{"n_layer": 14, "d_model": 224, "n_head": 7, "n_kv_head": 7, "head_dim": 64, "d_mlp": 896, "vocab_size": 8192, "activation": "squared_relu", "norm": "rmsnorm", "norm_place": "pre", "norm_eps": 1e-06, "positions": "rope", "rope_base": 10000.0, "rope_fraction": 0.25, "qk_norm": false, "attn_scale": 0.125, "bias": "none", "tie_embeddings": true, "parallel_block": false, "init": "trunc", "init_std_qkv": 0.0362, "init_std_o": 0.00484, "init_std_up": 0.0362, "init_std_down": 0.00342, "optimizer": "muon_variant", "lr": 0.00359, "beta1": 0.95, "weight_decay": 0.0, "lr_head": 0.00508, "grad_clip": 2.0, "warmup_steps": 200, "schedule": "wsd", "decay_fraction": 0.918, "decay_shape": "linear", "final_lr_fraction": 0.1, "batch_tokens": [32768, 65536], "seq_len": 768, "doc_mask": true, "train_tokens": 526200000, "steps": 11499, "dataset": "wikipedia_en"}
Each number is 50 + 12 x the weight over the matrix's rms, rounded and kept within 0 to 99. Layers, rows and columns count from 0.

# v: layer 2 attention value, 448x224, rms 0.0992, rows 367-370, columns 0-223
# o: layer 2 attention output (transposed), 448x224, rms 0.057, rows 367-370, columns 0-223
v367:52 61 64 49 73 58 45 66 35 56 58 33 38 67 43 51 47 50 60 40 55 39 48 51 42 41 40 60 62 56 67 50 39 48 48 36 26 49 63 39 55 38 70 47 50 57 48 57 27 46 63 67 23 30 45 65 45 72 23 38 50 45 50 56 46 25 54 61 61 32 54 60 31 36 37 53 38 51 49 43 45 31 65 39 52 70 42 62 66 48 49 55 49 59 53 62 50 38 51 63 39 56 48 33 40 54 83 43 63 58 45 55 45 44 54 58 49 33 47 20 44 93 36 58 38 67 24 85 70 58 54 69 41 45 56 32 63 57 56 53 44 56 25 62 41 47 47 50 35 40 41 65 52 56 69 58 35 27 50 47 49 51 47 59 49 28 35 42 62 46 60 43 51 65 41 67 39 34 54 45 47 43 40 71 53 30 42 29 57 57 66 58 41 31 37 55 46 63 34 48 54 60 62 59 57 46 32 44 33 43 38 41 44 22 65 65 71 57 52 43 57 52 49 75
o367:38 34 44 50 61 43 64 63 34 51 55 62 54 49 57 57 23 36 36 35 81 57 47 54 39 59 45 50 42 50 45 54 58 44 52 61 61 43 62 59 59 54 29 52 44 25 49 34 42 76 48 37 54 65 51 59 71 31 60 37 51 42 48 29 54 52 37 82 45 59 48 52 39 51 56 33 48 41 68 51 45 72 22 53 59 41 43 33 29 91 56 48 47 40 63 58 32 54 36 41 70 47 55 69 53 53 52 70 42 35 57 43 72 35 52 40 51 43 43 64 77 41 55 50 55 61 36 27 50 71 42 15 53 52 49 73 44 47 69 31 48 26 57 55 72 64 55 56 50 51 39 52 69 54 52 61 42 65 69 53 51 49 59 36 51 61 60 47 48 61 58 50 36 58 47 55 61 73 63 36 46 45 32 29 61 35 63 44 81 59 68 49 38 60 64 63 32 34 48 46 35 40 54 37 31 44 50 38 66 62 47 30 49 48 42 56 41 61 17 41 39 50 47 28
v368:16 38 55 44 63 32 42 20 45 35 70 41 45 45 49 44 52 51 49 23 68 57 51 42 74 40 55 39 49 46 63 31 56 49 43 65 49 35 69 58 53 59 52 54 38 54 57 55 48 50 50 57 47 52 37 49 39 36 55 47 39 51 49 47 49 54 42 48 49 44 51 49 51 64 31 51 42 39 52 57 70 62 46 56 54 53 48 36 63 58 37 59 49 09 47 49 33 50 38 47 43 55 24 78 54 69 29 17 55 63 57 39 54 51 53 52 54 38 49 61 53 35 63 54 42 54 27 49 47 53 63 50 62 33 43 44 62 37 60 58 43 49 56 57 34 65 29 52 49 37 52 20 51 58 49 40 46 67 56 60 59 52 32 59 62 32 37 46 58 65 37 65 34 75 55 44 55 36 50 22 44 46 45 57 55 63 53 88 39 25 38 52 50 44 57 61 47 57 32 30 56 34 59 24 63 57 59 29 38 58 56 75 49 31 54 68 41 64 37 52 45 55 42 51
o368:63 50 52 43 49 35 64 64 54 52 26 55 46 56 54 50 37 53 72 63 48 59 52 59 26 52 46 61 29 21 57 45 51 52 58 52 48 58 51 54 43 49 54 41 51 26 45 37 33 34 51 57 49 54 59 24 63 67 47 48 69 50 25 44 58 48 52 52 48 54 65 64 58 58 53 34 48 58 54 44 53 61 32 29 51 47 32 54 41 62 39 16 44 62 44 56 52 44 49 33 62 51 66 40 39 69 51 55 43 49 56 67 45 51 26 45 58 52 55 58 23 57 50 62 51 51 67 66 70 61 50 44 52 52 28 38 70 54 40 57 36 72 37 42 55 43 56 27 28 37 51 55 48 55 51 58 47 40 53 43 53 57 47 60 23 51 44 56 48 70 49 68 60 51 55 35 43 53 53 48 64 37 57 23 60 64 62 41 52 58 37 44 30 69 54 54 38 59 66 56 55 50 40 66 24 31 50 46 50 35 32 26 43 51 43 42 56 52 48 60 57 63 38 66
v369:42 66 46 40 44 46 58 56 27 30 65 44 32 61 40 40 52 48 51 55 50 36 65 52 51 13 50 52 60 37 41 60 50 51 46 56 54 57 75 48 35 40 70 67 44 50 56 54 39 76 28 51 31 60 29 41 33 42 48 24 44 61 71 43 29 34 51 68 68 62 38 48 61 46 40 48 58 20 49 46 75 44 67 47 45 52 31 59 62 52 39 37 66 47 35 58 48 59 60 65 41 33 65 57 71 41 87 52 54 50 26 54 73 58 36 40 52 69 54 39 49 54 34 60 51 43 48 46 41 61 64 50 35 54 49 42 60 54 65 58 41 52 37 54 45 49 70 48 45 50 38 63 84 58 66 55 42 68 40 56 43 57 67 40 37 46 41 41 63 72 54 62 58 46 56 37 31 38 74 54 49 48 47 51 43 63 52 71 11 25 58 49 50 32 32 62 39 70 42 46 70 47 58 36 28 42 24 55 39 49 43 58 36 47 61 77 67 28 34 62 67 61 43 61
o369:44 46 44 54 49 65 65 50 34 71 56 33 49 72 51 60 34 58 64 41 52 51 56 63 35 61 43 53 52 49 50 61 59 38 69 57 55 51 22 58 49 45 41 60 61 48 48 47 45 37 57 59 68 42 63 44 68 48 76 60 35 62 65 60 51 46 53 21 61 59 29 55 54 59 64 48 49 92 53 63 57 47 35 38 38 58 34 46 44 48 50 32 38 53 51 49 47 44 46 44 25 69 51 43 53 59 34 59 39 38 54 53 54 49 45 48 59 45 64 60 43 50 68 62 61 55 56 52 63 57 44 51 60 49 58 53 58 22 60 70 54 51 53 48 67 46 67 31 43 68 40 49 42 43 57 72 38 71 50 45 55 40 41 40 51 57 55 41 38 50 44 65 59 23 32 42 63 58 44 46 53 71 57 65 44 46 47 43 79 74 17 48 50 36 40 67 44 54 38 37 61 46 51 61 62 27 62 56 50 68 59 18 46 18 52 39 53 52 43 49 25 38 52 50
v370:49 62 47 61 56 50 47 32 67 66 46 40 43 36 53 48 70 62 36 55 50 53 34 31 36 55 42 47 39 56 42 57 45 65 38 29 69 59 57 25 57 30 61 26 34 48 47 60 58 54 49 60 30 65 30 61 61 37 83 49 60 35 41 71 72 40 35 45 61 77 63 61 27 52 55 52 50 26 63 40 45 46 53 34 56 50 32 41 54 46 50 65 62 40 64 52 78 56 51 74 58 40 48 52 31 62 49 59 28 41 42 46 51 27 39 57 44 44 73 49 32 57 60 54 47 47 66 57 51 52 46 19 51 46 47 46 48 66 49 59 66 46 72 65 46 42 43 64 59 75 26 52 42 61 47 49 23 41 58 50 60 28 61 46 39 55 70 52 53 39 57 42 59 62 36 57 43 43 55 61 51 35 46 32 50 60 59 78 41 48 65 71 55 42 33 84 39 69 37 57 58 67 56 66 49 31 45 46 47 36 47 62 37 61 41 54 57 62 25 41 46 57 38 32
o370:50 58 68 51 28 41 43 63 51 52 58 34 31 51 35 39 50 48 53 48 60 63 56 42 32 32 52 54 36 43 57 58 52 65 58 45 39 53 41 74 23 32 51 45 52 38 40 54 60 59 54 57 43 51 45 44 36 40 28 62 39 82 74 56 39 69 29 42 56 38 47 60 66 60 54 41 46 57 61 38 76 45 48 41 48 52 36 51 54 40 30 52 44 49 41 64 22 25 41 52 79 50 33 45 56 50 38 50 61 51 42 39 55 39 38 41 37 40 61 23 41 63 63 59 51 49 57 15 22 46 56 65 71 49 50 65 57 51 49 63 43 49 52 63 43 47 42 36 57 34 60 37 37 47 52 51 46 41 43 66 55 23 58 58 58 46 53 36 48 45 44 57 48 39 42 50 63 86 59 67 40 60 43 54 52 23 55 66 59 43 59 36 60 57 69 51 63 53 52 53 37 47 57 37 41 54 55 73 56 51 43 38 67 48 32 48 30 45 57 50 43 39 69 36